From a checkpoint of a small transformer trained on Wikipedia.
Size: 13 layers, vocabulary 512.
Architecture: no biases in attention or MLP, untied embeddings.
Training: a variant of Muon for these matrices, 156M tokens, 4755 steps.
Each number is 200 + 40 x the weight over its row's rms, rounded and kept within 0 to 999. Layers, rows and columns count from 0. The size before them is the row's rms in percent of the matrix's.

# layer 3 attention query, 128x128, rms 0.0521, rows 118-127, columns 64-127
104,158,172,197,179,209,190,142,169,278,175,254,240,174,208,166,159,158,208,202,183,199,210,224,192,233,199,202,290,252,283,271,227,240,112,195,207,110,222,194,169,239,161,202,199,259,209,162,120,162,204,217,187,229,149,143,136,223,231,213,243,175,327,153,174
104,194,174,216,220,212,220,238,170,126,142,254,231,227,260,213,263,242,218,175,228,220,129,161,225,164,206,274,229,152,235,206,209,218,193,212,273,204,198,220,202,133,179,185,251,209,214,114,263,139,228,212,171,191,268,212,144,237,218,197,226,177,164,161,192
101,225,231,198,219,228,157,195,185,205,213,121,147,113,188,218,216,235,196,165,194,188,142,213,269,147,236,240,225,163,186,102,160,190,217,187,201,92,253,207,234,257,177,212,195,202,141,239,149,168,235,223,221,217,219,176,204,125,181,182,289,201,176,191,191
098,300,233,302,269,195,241,263,182,218,208,208,223,136,201,224,214,220,259,181,221,189,203,214,152,215,90,180,179,186,195,172,138,269,243,193,119,247,190,213,217,169,180,243,166,142,231,195,225,171,184,236,205,201,248,184,116,74,169,239,205,171,202,187,266
104,211,252,165,232,186,164,186,116,215,95,199,235,223,195,135,108,223,234,182,231,206,233,239,190,221,231,172,141,220,212,196,210,248,201,237,219,156,242,244,219,173,225,247,191,199,189,281,197,147,139,228,219,259,218,236,216,195,226,178,239,213,166,230,138
099,256,199,151,175,288,201,232,224,228,212,174,245,155,213,227,186,151,152,266,116,190,242,212,150,246,190,243,219,216,144,211,186,208,252,201,207,173,286,157,206,135,224,284,186,208,192,241,229,159,189,161,252,229,177,185,215,169,210,187,202,203,210,227,155
108,190,188,208,169,164,224,231,179,182,213,120,216,291,172,166,230,182,180,120,215,198,256,144,227,199,197,198,237,217,180,310,244,181,208,97,155,216,212,212,217,244,201,223,187,198,245,236,178,175,170,219,265,182,191,229,188,216,152,193,159,288,188,189,193
104,150,255,209,263,180,209,243,179,151,191,267,177,176,257,196,188,214,188,162,214,271,202,201,196,129,158,209,249,161,203,213,112,187,246,148,213,164,144,228,151,155,220,274,161,171,216,231,200,183,198,219,169,177,176,186,243,234,189,239,182,216,217,210,226
104,257,265,210,120,199,222,165,118,163,200,150,187,160,217,196,245,259,129,220,179,189,143,176,155,194,204,189,226,283,165,159,198,195,172,196,174,214,199,130,194,217,270,217,185,184,284,173,175,280,156,201,217,180,181,182,209,134,205,212,244,142,186,138,239
100,220,157,180,239,163,221,195,156,215,183,134,171,178,274,194,205,231,242,238,225,147,176,254,230,206,148,161,209,234,131,219,209,203,213,159,235,181,188,191,221,164,154,192,231,155,241,261,200,221,232,177,190,110,137,113,220,189,134,122,143,240,159,248,197
# layer 3 attention key, 128x128, rms 0.052, rows 118-127, columns 64-127
101,176,205,209,175,174,182,155,178,165,215,206,210,246,250,225,210,213,194,200,181,158,161,227,169,214,179,200,135,204,183,230,220,163,249,222,127,191,219,124,196,206,219,245,200,218,195,216,54,159,206,168,147,118,216,180,140,203,150,174,161,172,180,152,199
101,243,203,145,244,142,214,187,248,189,136,229,318,150,241,171,234,174,228,253,204,196,189,242,145,237,191,194,191,182,241,209,181,268,218,163,192,252,182,183,164,232,207,192,181,231,221,172,199,150,149,218,155,153,189,221,254,210,211,191,221,205,266,196,228
101,186,186,191,143,232,247,191,288,224,238,252,100,194,191,256,159,195,215,258,185,225,195,244,189,280,183,260,152,138,239,214,213,190,148,198,279,134,207,244,182,187,159,198,261,187,127,143,208,220,215,125,245,210,174,186,177,226,241,209,181,263,195,199,208
094,123,179,221,211,147,226,130,222,184,173,213,149,190,217,228,264,234,229,148,183,196,188,180,244,220,290,242,166,276,222,228,210,191,183,211,163,271,198,271,295,175,179,185,272,229,199,208,202,211,249,225,252,153,204,177,167,160,239,251,212,246,170,224,184
100,259,129,201,182,277,222,162,142,245,191,173,245,153,168,182,254,130,217,171,272,191,209,231,174,123,218,277,244,241,174,225,174,176,212,235,208,224,221,222,215,212,162,255,157,158,288,229,224,171,175,170,197,148,244,150,196,172,261,290,120,287,201,223,175
094,231,184,209,131,244,238,160,173,72,147,161,156,218,206,249,255,237,234,169,237,185,203,111,202,221,171,145,199,151,219,214,222,183,173,232,243,202,145,202,242,155,199,195,183,202,193,217,131,200,268,267,233,281,221,158,225,195,196,205,145,269,178,215,179
102,136,292,191,261,244,162,196,200,269,181,109,199,262,163,259,238,205,201,204,226,226,232,205,225,189,86,192,179,260,167,224,213,182,139,159,196,247,181,205,152,170,224,239,230,211,208,191,214,217,244,200,283,253,262,207,177,227,174,201,191,243,227,104,216
104,176,231,93,249,223,126,166,189,132,196,226,220,216,224,156,266,260,221,184,175,178,135,200,203,187,188,285,227,257,214,260,194,186,187,209,208,196,197,206,182,180,168,180,174,108,142,165,145,195,146,192,202,207,241,207,166,228,179,291,232,227,204,147,239
104,273,203,181,158,248,192,189,254,227,186,173,198,165,217,231,185,147,136,171,129,192,189,252,156,249,250,133,238,235,217,197,233,168,169,174,223,181,230,214,144,235,168,205,290,227,189,147,225,211,205,174,159,163,177,201,205,175,149,186,197,272,143,229,217
096,188,177,227,164,148,293,222,200,270,249,188,202,213,191,122,230,155,224,284,186,214,162,182,198,170,249,150,232,204,172,235,251,239,187,161,197,181,183,240,169,221,243,221,185,145,200,197,182,195,200,219,156,266,132,258,158,227,167,212,250,283,226,164,169
# layer 3 attention value, 128x128, rms 0.052, rows 96-127, columns 64-127
099,186,216,191,248,208,213,181,252,200,213,139,233,152,135,154,186,226,200,216,163,229,172,186,217,282,171,207,168,192,195,216,152,170,192,143,225,188,189,188,188,200,193,239,176,221,299,159,164,137,231,284,234,238,236,212,229,270,169,161,151,236,208,127,173
091,223,213,216,205,237,184,158,201,216,182,112,228,230,227,187,176,167,103,206,257,218,235,188,244,128,193,169,228,174,198,136,193,230,222,251,197,177,117,212,115,166,204,192,229,195,178,194,247,174,153,153,206,187,189,191,169,172,238,152,226,139,176,204,231
105,151,273,225,254,203,269,296,209,99,180,206,264,99,208,238,182,168,230,198,210,227,176,227,171,174,145,172,218,231,171,218,176,186,190,222,240,196,186,221,181,184,188,117,222,222,135,259,141,218,235,188,162,149,255,143,175,161,234,278,261,161,173,201,230
098,192,177,215,157,209,162,260,196,211,174,231,179,219,245,206,199,200,237,230,125,130,127,223,216,191,204,179,202,218,287,169,181,160,198,190,167,195,152,194,233,228,217,210,260,180,128,286,166,142,246,234,223,203,206,167,174,178,171,224,197,175,219,249,294
096,170,241,157,165,229,150,210,141,172,221,207,232,178,107,234,225,209,213,206,175,175,112,174,225,256,246,111,224,191,145,201,226,200,223,189,152,210,187,180,100,186,195,153,249,218,188,190,224,229,199,231,209,207,211,174,231,250,196,242,161,168,256,163,146
090,216,255,190,256,220,181,252,189,271,135,264,177,153,273,205,195,301,234,255,237,185,176,184,167,256,217,170,237,230,218,216,222,208,190,175,234,160,280,121,203,259,101,184,269,183,198,231,163,184,174,177,215,193,165,176,211,275,180,178,183,268,217,223,144
091,150,239,217,203,110,216,273,195,198,159,216,212,189,176,202,166,173,204,113,230,152,212,212,180,198,173,148,147,248,208,213,211,169,205,177,159,236,160,139,161,175,189,180,274,150,160,214,191,238,187,152,174,282,222,257,178,221,226,321,134,171,172,195,221
100,244,158,215,193,201,214,173,195,202,216,199,169,233,233,261,163,207,242,293,190,224,134,199,212,203,178,192,138,236,150,183,188,203,171,190,236,215,293,126,136,135,271,193,247,200,207,161,221,229,137,185,190,191,272,237,193,213,201,169,180,202,148,227,112
098,265,268,249,162,126,214,180,198,189,216,174,217,177,205,146,168,199,191,204,207,164,248,180,154,251,200,251,196,142,187,178,156,228,182,219,115,211,118,260,186,263,159,245,121,166,231,186,150,240,186,163,271,243,225,141,284,250,173,211,239,183,171,176,297
098,173,159,179,201,186,221,176,222,178,137,103,185,254,246,229,148,196,150,266,300,202,170,174,250,194,189,220,238,182,221,162,274,129,144,213,161,249,235,186,166,259,223,274,153,213,219,168,250,225,246,216,240,191,176,228,174,261,186,170,246,177,217,166,235
094,143,191,163,212,304,210,227,146,180,189,183,169,172,146,207,200,215,179,212,179,147,219,250,231,168,256,160,210,180,186,91,169,243,210,212,271,278,238,241,173,171,226,200,177,180,190,141,219,169,152,205,214,235,260,292,231,216,277,189,162,220,209,189,197
105,192,244,226,194,195,202,208,227,92,176,197,221,170,258,269,188,202,141,282,273,232,165,241,212,209,145,243,220,166,234,159,214,188,241,172,237,195,200,236,163,204,211,128,265,193,217,180,170,203,195,180,139,212,175,256,159,176,278,221,219,194,192,194,210
103,235,177,186,244,155,229,234,217,230,184,167,98,201,123,162,211,166,173,255,133,153,116,123,171,210,199,223,135,234,180,207,164,176,179,206,94,176,192,227,215,243,203,238,194,190,246,150,132,253,200,217,160,160,291,185,191,137,182,205,223,141,213,202,258
100,152,232,193,197,206,183,142,146,231,209,150,235,186,172,187,186,200,175,162,250,256,182,214,253,234,230,156,241,214,161,189,265,201,233,247,163,293,178,193,195,191,189,221,195,226,198,213,274,158,264,128,184,165,204,210,227,247,150,159,245,215,192,182,174
100,201,216,196,172,280,172,230,159,73,229,230,182,289,198,200,194,244,228,156,229,258,167,159,208,198,244,233,180,207,155,182,236,211,206,210,145,186,133,187,151,219,252,222,206,239,184,178,126,190,186,150,206,191,256,208,181,159,182,257,220,157,230,200,201
108,147,149,180,228,230,236,151,196,259,235,207,152,191,254,189,177,185,256,187,147,151,173,191,140,139,247,209,267,295,157,186,238,167,251,236,233,184,119,164,212,221,224,161,184,212,167,172,146,148,200,168,134,207,136,182,184,277,215,229,201,166,236,225,261
107,195,251,189,237,172,240,183,194,148,149,193,235,202,168,161,215,197,170,213,151,202,223,182,180,222,191,193,267,207,298,207,235,194,131,237,202,212,233,271,255,236,103,258,208,215,185,169,211,210,179,141,169,190,252,215,118,139,119,223,135,220,251,264,233
097,235,219,125,244,191,245,220,208,203,234,142,255,248,220,193,150,160,221,233,247,247,187,229,216,178,198,242,206,267,227,149,133,202,205,179,269,250,171,227,156,217,176,170,162,261,291,211,232,133,206,136,143,150,221,239,156,232,161,208,225,212,210,180,131
092,213,136,251,264,250,211,205,95,179,175,225,223,171,177,201,186,155,172,172,238,176,222,154,177,270,152,221,252,188,182,196,211,187,239,175,179,200,214,212,208,162,234,256,281,219,162,259,143,270,236,159,221,217,214,185,205,285,242,262,218,188,170,162,203
084,211,215,131,210,181,245,220,186,266,168,219,188,176,220,226,226,192,232,191,163,241,241,130,153,216,155,215,210,184,176,195,280,146,194,171,116,231,271,244,209,231,234,265,207,207,260,210,266,183,253,195,140,163,190,200,200,179,202,236,217,137,231,278,146
097,251,209,145,234,190,202,212,186,273,209,225,177,236,255,199,299,180,195,244,176,163,248,229,182,181,330,229,264,201,242,204,177,187,148,187,193,268,224,228,225,180,226,156,223,210,253,206,191,152,213,203,258,254,219,209,266,153,274,206,204,271,166,198,183
101,196,104,119,196,175,222,173,152,218,177,214,197,130,237,200,212,186,282,252,162,208,147,212,204,229,295,197,210,240,234,186,217,183,202,230,178,305,192,264,167,238,216,241,212,161,172,203,129,265,223,220,251,243,251,190,216,249,132,199,238,170,150,219,188
098,245,152,175,261,217,149,231,179,184,232,164,248,200,198,192,212,206,237,241,209,151,233,188,239,171,155,208,167,216,234,181,188,233,226,187,136,171,262,246,138,263,222,267,273,247,263,205,201,237,214,176,239,258,99,207,215,204,212,142,194,223,215,145,252
102,157,199,185,155,196,123,129,261,170,191,167,179,206,141,153,104,207,221,192,233,253,120,248,176,149,214,191,223,184,170,238,148,203,278,161,253,232,183,140,177,144,224,107,191,212,204,142,244,146,166,192,221,160,163,248,250,207,206,193,203,265,217,194,212
095,179,152,216,279,211,214,234,190,142,175,215,233,179,227,205,196,248,204,255,157,192,128,253,160,187,211,265,199,143,197,229,219,263,287,239,157,166,195,215,145,169,196,180,169,123,182,228,280,198,194,272,175,249,189,235,177,140,129,170,180,221,189,147,198
100,211,243,167,135,278,195,229,185,192,128,270,191,263,196,213,184,196,221,265,252,175,262,202,139,206,223,217,138,172,192,218,195,163,244,187,166,186,245,145,340,171,245,227,173,188,119,229,195,181,189,160,195,244,162,146,271,195,163,248,203,217,240,225,213
101,121,181,107,151,194,210,156,225,204,252,196,251,184,221,146,192,166,174,203,265,192,172,265,172,155,259,274,330,152,192,209,217,145,155,157,274,169,240,214,185,191,194,200,273,213,212,182,240,218,176,251,232,239,229,205,182,229,122,218,201,197,210,164,214
104,200,231,108,235,163,181,184,108,177,169,194,213,123,301,145,264,176,156,234,141,192,178,232,251,200,196,208,271,230,234,179,267,173,254,207,171,164,210,141,206,209,175,193,176,181,152,180,235,200,225,291,240,107,190,207,227,206,188,202,213,160,225,160,213
098,282,165,191,221,155,168,165,204,172,206,183,207,200,116,208,167,177,195,226,144,154,194,156,182,185,183,207,200,207,83,235,175,242,213,192,200,159,145,174,198,222,230,170,247,189,251,182,198,178,259,258,194,232,119,300,274,209,160,158,183,245,172,235,223
096,146,230,213,176,171,110,170,245,180,285,224,182,218,196,187,176,116,190,157,212,155,216,207,201,200,247,195,168,202,220,201,161,213,214,132,203,184,251,235,208,149,183,206,176,209,145,272,196,103,177,176,188,187,223,183,146,276,222,129,234,164,229,170,180
101,245,154,175,161,198,179,222,141,222,227,218,183,124,274,185,207,164,154,159,228,168,178,163,190,186,273,231,218,180,231,124,140,150,207,225,189,257,217,152,198,203,211,250,215,205,173,239,136,169,248,230,240,205,192,201,138,177,235,143,216,187,241,197,206
108,176,188,163,130,147,208,211,245,179,138,245,266,223,189,203,196,176,172,206,171,169,200,212,231,177,268,115,266,282,204,186,178,93,189,182,211,160,205,257,165,171,175,96,198,212,211,125,158,186,257,189,260,178,226,177,135,166,175,228,217,207,202,200,262
# layer 3 attention output (transposed), 128x128, rms 0.0646, rows 96-127, columns 64-127
099,148,229,195,197,197,210,255,220,229,226,196,246,259,242,231,176,188,161,244,227,247,166,302,178,238,241,185,184,218,147,189,197,159,244,213,215,201,213,166,194,136,184,236,228,199,238,147,250,232,168,212,198,155,159,246,219,163,166,169,267,184,181,251,246
099,195,243,192,277,168,199,271,176,183,151,140,233,198,226,182,207,149,169,189,183,164,205,162,246,200,94,182,177,215,183,191,191,285,202,277,148,135,181,207,268,220,213,233,205,213,194,160,219,162,237,181,187,135,218,178,216,206,224,168,279,211,202,127,214
097,225,158,206,261,215,210,207,292,260,179,246,267,242,233,196,187,186,199,189,198,128,131,143,198,209,265,245,187,148,206,245,154,254,266,183,199,235,161,192,262,165,191,286,180,180,244,185,216,189,221,180,256,217,165,166,231,198,193,144,209,184,152,254,155
094,267,155,258,97,199,227,182,200,208,216,148,264,148,185,206,159,178,211,214,230,184,223,228,190,285,193,278,190,206,238,163,261,214,174,157,187,314,176,194,218,296,250,162,226,229,201,197,179,219,198,173,235,167,195,253,189,165,214,211,193,266,66,268,169
093,235,246,235,264,216,232,265,200,183,163,146,235,152,175,224,157,237,211,198,208,220,123,227,219,192,215,195,228,189,155,278,187,229,236,186,281,209,207,320,153,193,159,207,230,268,198,242,179,218,252,168,207,201,259,207,191,231,230,216,241,207,237,167,259
089,224,149,179,174,244,156,206,229,139,241,166,190,192,198,191,196,203,280,201,206,280,182,190,205,320,166,121,210,146,201,227,162,216,221,223,121,185,218,181,220,253,171,253,183,168,218,121,224,215,179,161,198,190,173,269,257,163,238,215,184,179,163,256,274
089,157,211,228,237,144,244,170,217,242,212,195,232,171,188,177,150,220,173,107,162,298,211,248,178,212,201,185,243,259,242,148,170,212,184,212,231,213,192,231,170,171,271,265,215,191,178,275,274,224,192,195,232,227,185,129,159,161,214,150,201,141,167,183,195
100,186,259,159,249,258,159,199,231,195,193,171,137,166,278,134,227,107,247,182,182,193,200,219,209,214,171,207,245,193,103,231,289,130,184,194,186,157,133,189,180,212,170,256,235,179,191,249,274,223,282,182,201,138,230,175,318,166,207,225,234,233,194,228,215
092,222,183,193,240,195,191,141,215,187,140,190,239,265,166,189,175,312,133,198,205,109,255,222,246,210,126,212,210,231,205,146,205,205,147,214,169,169,245,221,192,166,159,242,167,123,110,154,237,150,214,201,196,202,137,252,228,199,209,218,198,199,225,220,137
093,159,229,207,178,193,203,193,161,207,167,253,206,129,167,170,172,209,162,108,186,145,256,185,258,250,180,235,182,228,242,189,170,165,188,199,205,196,183,174,266,249,207,251,267,285,240,157,218,216,229,162,143,178,168,210,214,147,147,186,175,187,200,221,176
091,165,157,183,185,230,271,238,189,176,159,220,116,195,187,135,184,175,186,241,236,219,200,228,204,204,182,185,184,215,129,198,244,238,139,163,255,187,206,242,308,152,249,163,232,165,223,255,161,230,227,244,182,164,191,212,174,154,75,156,204,183,147,202,203
111,193,172,200,256,160,249,252,207,198,262,200,192,204,234,152,259,172,207,167,82,227,205,210,215,230,208,191,203,179,205,175,198,214,166,196,216,217,145,154,172,190,166,255,123,164,228,174,235,190,276,233,166,196,231,160,211,230,175,137,209,209,206,200,201
098,167,197,149,199,176,250,150,230,282,194,170,268,272,261,212,184,230,235,206,281,136,215,182,113,217,282,197,230,251,160,251,277,178,168,196,187,299,280,246,154,158,165,168,224,239,201,196,259,237,190,160,176,228,153,205,211,108,272,195,220,250,196,226,155
100,172,243,125,252,162,275,261,151,183,139,252,157,225,199,224,202,247,194,206,209,218,161,176,204,288,87,152,175,191,227,197,168,178,204,185,172,217,275,242,176,217,232,213,155,247,241,209,205,264,232,240,298,190,224,144,143,197,202,205,219,145,223,196,180
093,164,239,154,227,184,155,103,138,219,174,185,213,220,204,243,194,209,186,175,229,193,165,175,285,218,183,227,217,189,218,206,206,166,155,99,236,144,189,211,254,236,168,210,168,221,284,181,314,198,225,120,141,174,187,154,163,225,211,162,238,274,161,228,247
104,285,173,164,233,195,201,247,168,223,215,223,234,250,143,222,220,309,191,166,242,206,195,236,222,224,189,252,186,197,204,277,183,198,169,187,212,160,168,277,220,168,190,154,254,210,214,265,161,180,241,223,219,280,147,194,212,169,167,219,175,250,209,176,195
102,228,264,138,139,121,152,261,220,222,228,191,276,216,154,201,177,181,182,132,143,253,178,197,141,219,238,196,234,169,159,237,161,202,175,211,175,207,240,262,194,230,203,244,160,217,178,162,183,140,196,179,199,214,249,207,201,172,194,153,141,267,140,231,213
102,195,212,234,187,239,180,247,178,180,231,225,178,193,166,255,187,236,196,243,219,226,159,218,182,278,115,199,210,124,205,144,190,176,199,212,286,197,166,226,173,175,171,266,134,294,250,147,198,236,213,205,142,161,207,162,318,142,200,160,237,172,232,161,124
084,194,191,85,258,246,191,196,198,189,163,199,245,143,177,195,255,238,250,192,171,235,106,187,243,240,227,133,184,230,245,173,139,210,162,168,215,222,218,249,244,232,253,145,159,201,192,211,204,198,244,203,231,211,220,140,176,232,234,223,93,214,203,220,185
084,169,232,194,164,227,241,218,176,147,173,188,220,240,161,214,170,169,183,142,187,194,206,215,147,253,235,75,162,134,219,209,169,209,253,218,236,223,222,237,186,229,233,185,241,190,142,172,315,184,193,197,231,216,281,163,169,170,208,247,197,254,244,195,188
089,236,66,193,214,225,212,205,199,170,162,280,215,238,251,159,163,147,194,168,264,206,256,189,159,262,239,169,221,219,183,170,220,286,192,193,192,194,224,174,190,176,216,243,196,213,165,221,145,173,145,313,209,213,182,235,190,198,242,190,189,199,239,176,250
094,196,262,186,152,246,225,229,148,215,108,167,188,233,173,217,186,232,184,102,235,123,192,130,208,240,185,213,261,211,207,178,147,211,178,205,174,144,185,211,220,195,238,211,189,201,188,169,221,265,192,238,217,213,161,207,237,223,255,228,135,201,162,193,141
095,219,214,162,200,266,245,158,196,239,185,210,120,162,212,214,184,164,253,219,188,193,186,230,230,160,200,154,99,252,155,133,218,204,272,204,254,204,227,248,140,148,199,257,180,233,179,215,126,122,162,177,156,250,173,223,120,165,217,189,232,203,263,157,232
095,302,213,207,181,190,186,222,179,141,191,221,114,198,182,164,203,227,224,210,218,186,199,161,261,211,172,182,120,180,228,168,191,189,193,167,141,185,204,199,108,216,179,162,164,137,235,213,188,273,239,164,162,142,182,184,269,203,151,191,223,174,208,201,228
101,203,203,210,105,214,191,191,214,201,283,94,115,173,147,100,175,164,220,156,203,216,270,174,228,201,189,194,197,147,155,152,212,252,165,219,222,228,185,250,192,258,146,145,165,267,273,182,191,191,201,195,279,190,217,169,137,246,184,220,145,212,212,183,147
105,248,206,270,175,156,157,182,165,196,179,188,233,166,194,182,183,243,128,134,180,239,165,178,231,156,148,194,235,228,206,141,194,234,231,156,207,222,194,278,186,253,204,240,251,141,151,205,160,157,212,146,256,283,299,173,172,208,141,172,202,171,160,184,181
099,236,238,268,243,181,133,206,241,159,238,135,161,153,186,204,154,197,174,224,214,249,247,218,190,273,188,183,151,216,171,158,180,237,244,177,189,109,118,216,141,203,179,155,163,239,238,238,234,274,201,208,167,256,162,263,252,158,250,216,193,188,141,270,174
095,233,174,232,116,295,165,198,247,246,171,139,186,211,137,217,165,224,202,223,285,189,159,203,336,219,225,263,226,221,168,205,157,247,146,215,201,235,196,272,172,232,174,211,254,214,181,225,149,229,170,237,260,216,224,229,191,140,134,268,165,215,204,248,159
090,217,168,218,203,191,178,200,202,258,160,109,172,291,259,227,157,283,318,250,213,201,280,231,210,157,216,201,156,208,213,206,210,193,239,148,191,200,145,251,168,171,235,184,159,213,200,177,135,236,197,198,195,234,189,144,154,218,272,170,190,226,191,198,213
088,222,171,239,183,246,235,169,120,201,209,200,161,208,243,274,221,245,155,222,276,149,162,193,177,196,181,262,265,180,174,163,156,211,204,179,212,171,235,218,170,147,250,169,225,267,178,138,142,227,151,195,212,160,162,188,167,153,235,283,199,193,186,200,242
100,168,202,200,281,259,206,127,205,99,131,188,171,201,169,142,209,174,222,179,196,170,133,183,172,289,150,245,229,239,167,225,258,257,203,155,226,167,195,167,191,188,193,162,149,244,194,183,202,219,226,260,189,137,196,257,212,181,223,208,207,164,209,184,218
101,223,223,231,195,215,228,210,166,225,138,144,218,196,220,224,194,221,229,160,185,197,226,255,197,244,260,234,153,155,200,176,234,125,180,212,184,223,176,162,239,216,235,213,229,201,236,221,200,244,145,218,177,246,132,186,221,183,168,247,114,215,160,144,159
# layer 3 MLP gate, 384x128, rms 0.0745, rows 0-8, columns 64-127
095,194,243,180,179,178,204,193,251,119,219,230,248,115,200,197,236,217,307,144,198,242,147,223,238,195,140,204,147,175,169,236,183,240,237,203,248,175,166,201,188,219,247,169,246,268,266,175,238,203,239,278,238,205,221,235,174,146,191,242,107,239,205,199,125
104,216,207,222,241,203,182,170,189,231,225,218,153,204,215,163,202,139,261,217,228,111,219,166,141,145,210,242,210,171,170,96,223,298,245,144,157,204,209,106,276,288,244,221,290,158,224,222,260,228,252,200,215,201,160,95,191,238,221,206,223,215,205,252,227
099,232,157,192,211,214,208,224,196,204,217,258,166,106,200,182,240,253,222,266,189,231,226,192,211,192,205,259,206,181,249,220,217,225,203,235,241,209,161,170,166,157,219,247,296,194,279,205,244,261,149,216,171,264,159,195,256,212,175,124,217,257,164,169,217
100,125,221,119,164,203,180,212,237,183,138,246,200,172,203,221,262,197,209,183,166,188,120,153,210,196,205,127,160,124,192,178,217,166,240,253,148,192,141,202,164,234,230,326,191,175,236,200,228,202,178,148,174,243,224,221,193,269,161,196,224,218,171,221,221
105,135,274,210,213,208,212,259,199,242,258,207,276,215,167,120,109,167,259,182,148,159,193,208,221,264,175,267,209,163,222,219,256,140,186,109,244,236,183,226,196,219,208,169,281,168,230,191,271,173,163,207,203,105,224,168,161,189,187,212,161,183,247,180,140
108,230,133,130,238,263,165,172,221,191,193,204,123,186,245,234,182,305,278,201,201,197,157,264,113,185,145,169,190,189,161,179,203,175,210,204,177,109,157,156,274,238,225,208,199,178,204,158,154,139,215,234,143,215,207,241,164,176,240,229,207,216,252,233,210
102,212,219,182,186,223,117,99,238,199,264,142,209,267,190,160,216,192,169,182,166,183,225,213,175,249,156,148,280,231,191,259,268,226,258,167,218,254,183,179,185,213,177,227,228,224,203,216,190,176,204,228,239,228,168,278,227,155,227,231,199,189,102,133,189
109,197,164,181,167,126,276,166,232,189,173,126,174,159,244,229,232,202,233,128,246,272,197,211,203,238,221,148,194,115,229,158,257,136,136,190,143,200,208,140,165,226,184,184,222,186,206,217,231,227,245,220,156,226,213,251,187,264,235,183,221,219,242,215,110
102,214,166,126,278,175,128,222,205,204,184,197,199,232,216,234,235,165,160,210,108,178,121,225,146,218,212,177,183,238,165,172,131,204,192,250,149,205,162,195,190,194,180,162,142,194,217,221,209,144,150,171,252,136,232,223,183,197,204,235,192,202,193,138,219
# layer 3 MLP up, 384x128, rms 0.0744, rows 0-7, columns 64-127
095,245,198,169,213,184,228,149,237,233,238,121,265,259,197,164,144,190,133,180,202,146,231,188,123,198,191,172,236,231,168,177,269,216,217,133,154,226,163,186,163,179,171,163,214,181,203,268,149,186,217,211,189,201,211,154,178,266,143,110,224,213,192,204,248
104,210,227,197,233,174,175,180,121,232,235,242,165,155,169,211,239,169,232,213,182,149,156,222,197,209,201,233,165,182,191,140,186,243,141,178,259,148,301,166,278,206,222,240,197,227,182,203,200,208,211,241,202,205,180,203,218,158,232,243,180,218,172,160,168
098,180,291,204,237,199,188,230,205,210,194,197,213,172,149,248,245,211,300,250,174,247,264,115,279,181,148,217,165,173,162,139,155,139,161,195,245,180,213,144,226,228,180,118,169,256,133,172,211,156,193,189,136,223,243,262,266,268,199,199,201,228,220,200,211
108,193,188,145,234,179,277,218,193,205,185,186,261,156,174,215,185,263,195,140,236,270,164,236,187,242,197,265,132,233,236,221,209,185,190,160,136,202,216,236,128,177,83,207,196,165,165,107,144,203,265,209,258,183,203,204,151,229,265,159,141,175,285,262,203
102,185,226,213,213,163,201,165,259,268,254,217,276,212,287,81,92,180,241,214,219,181,159,150,214,264,196,255,173,134,194,195,264,46,172,162,244,174,147,177,206,261,188,186,194,200,217,135,238,165,190,176,140,150,181,187,220,209,228,165,158,286,171,270,197
111,222,197,163,210,133,186,161,261,189,185,254,250,128,197,192,180,129,208,256,188,153,178,188,203,174,173,152,219,238,228,175,253,198,267,139,212,224,203,152,171,212,216,219,246,186,164,182,162,266,187,108,237,253,224,244,171,165,249,169,298,119,170,141,231
096,210,206,198,172,152,190,166,196,181,191,187,211,175,166,143,240,236,158,142,161,164,204,246,213,178,185,212,278,208,216,231,269,202,277,240,234,203,197,166,155,218,200,242,239,266,230,262,239,129,237,177,175,291,208,184,223,170,228,245,219,184,203,197,257
107,186,156,201,174,216,144,217,241,127,191,140,264,255,173,188,179,254,155,186,177,203,166,163,135,188,224,156,222,161,192,172,177,199,191,194,206,221,261,180,156,158,161,148,191,161,195,145,187,239,176,236,222,192,193,302,189,202,216,198,174,182,309,216,198
# layer 3 MLP down (transposed), 384x128, rms 0.0746, rows 0-7, columns 64-127
097,131,167,143,232,212,235,195,147,229,194,194,160,212,161,235,158,201,139,196,189,187,193,180,187,203,245,223,250,216,222,159,181,257,202,217,171,174,193,208,126,204,171,207,147,238,113,258,172,226,221,100,129,223,259,190,143,232,278,273,247,171,223,197,221
101,136,233,183,195,228,164,223,116,176,238,180,276,186,127,171,197,226,186,163,206,200,212,231,193,265,256,266,196,199,229,239,213,227,210,199,234,152,145,206,173,209,228,210,208,206,200,215,191,292,145,252,203,191,212,212,238,196,293,185,223,163,171,112,233
098,199,117,241,138,282,180,193,172,202,214,186,203,170,213,267,182,222,155,132,192,175,154,267,186,154,244,203,215,208,201,261,314,150,114,188,201,313,153,184,156,227,145,156,175,204,251,222,240,223,218,209,307,207,188,161,259,150,233,153,145,223,206,176,179
106,223,171,164,231,223,230,173,285,250,149,221,224,210,235,168,184,122,217,242,258,226,226,143,174,154,143,205,228,198,166,131,231,177,281,278,179,209,249,240,145,167,225,198,256,155,252,197,211,178,242,291,262,235,183,286,144,200,240,180,194,239,211,255,145
099,139,210,194,188,169,256,190,202,239,211,188,162,191,258,220,213,232,133,127,275,236,138,240,195,228,278,175,158,250,218,210,188,243,200,218,221,203,194,162,192,151,178,204,115,187,198,209,124,168,188,189,255,169,231,189,249,206,205,207,210,193,164,167,135
103,233,227,255,238,184,273,246,173,245,234,228,180,176,290,243,133,235,240,107,208,201,240,221,225,240,242,216,148,207,240,154,189,211,252,232,184,171,237,211,193,148,177,184,130,110,189,229,189,147,168,219,172,186,184,228,216,199,135,169,238,263,165,172,174
100,241,160,191,192,193,162,258,143,185,144,178,258,123,276,202,198,198,236,215,178,171,199,183,235,257,249,203,198,257,229,123,133,210,196,211,185,204,225,233,178,142,173,140,168,110,224,176,211,244,217,233,146,135,183,181,156,292,185,144,216,195,257,271,223
106,157,250,148,247,213,237,241,163,181,263,186,270,197,135,186,216,175,181,179,182,196,155,184,228,190,204,215,132,201,171,221,114,163,152,211,210,223,197,203,212,243,272,157,177,151,227,202,166,237,147,186,142,173,128,173,203,195,231,141,189,188,127,229,174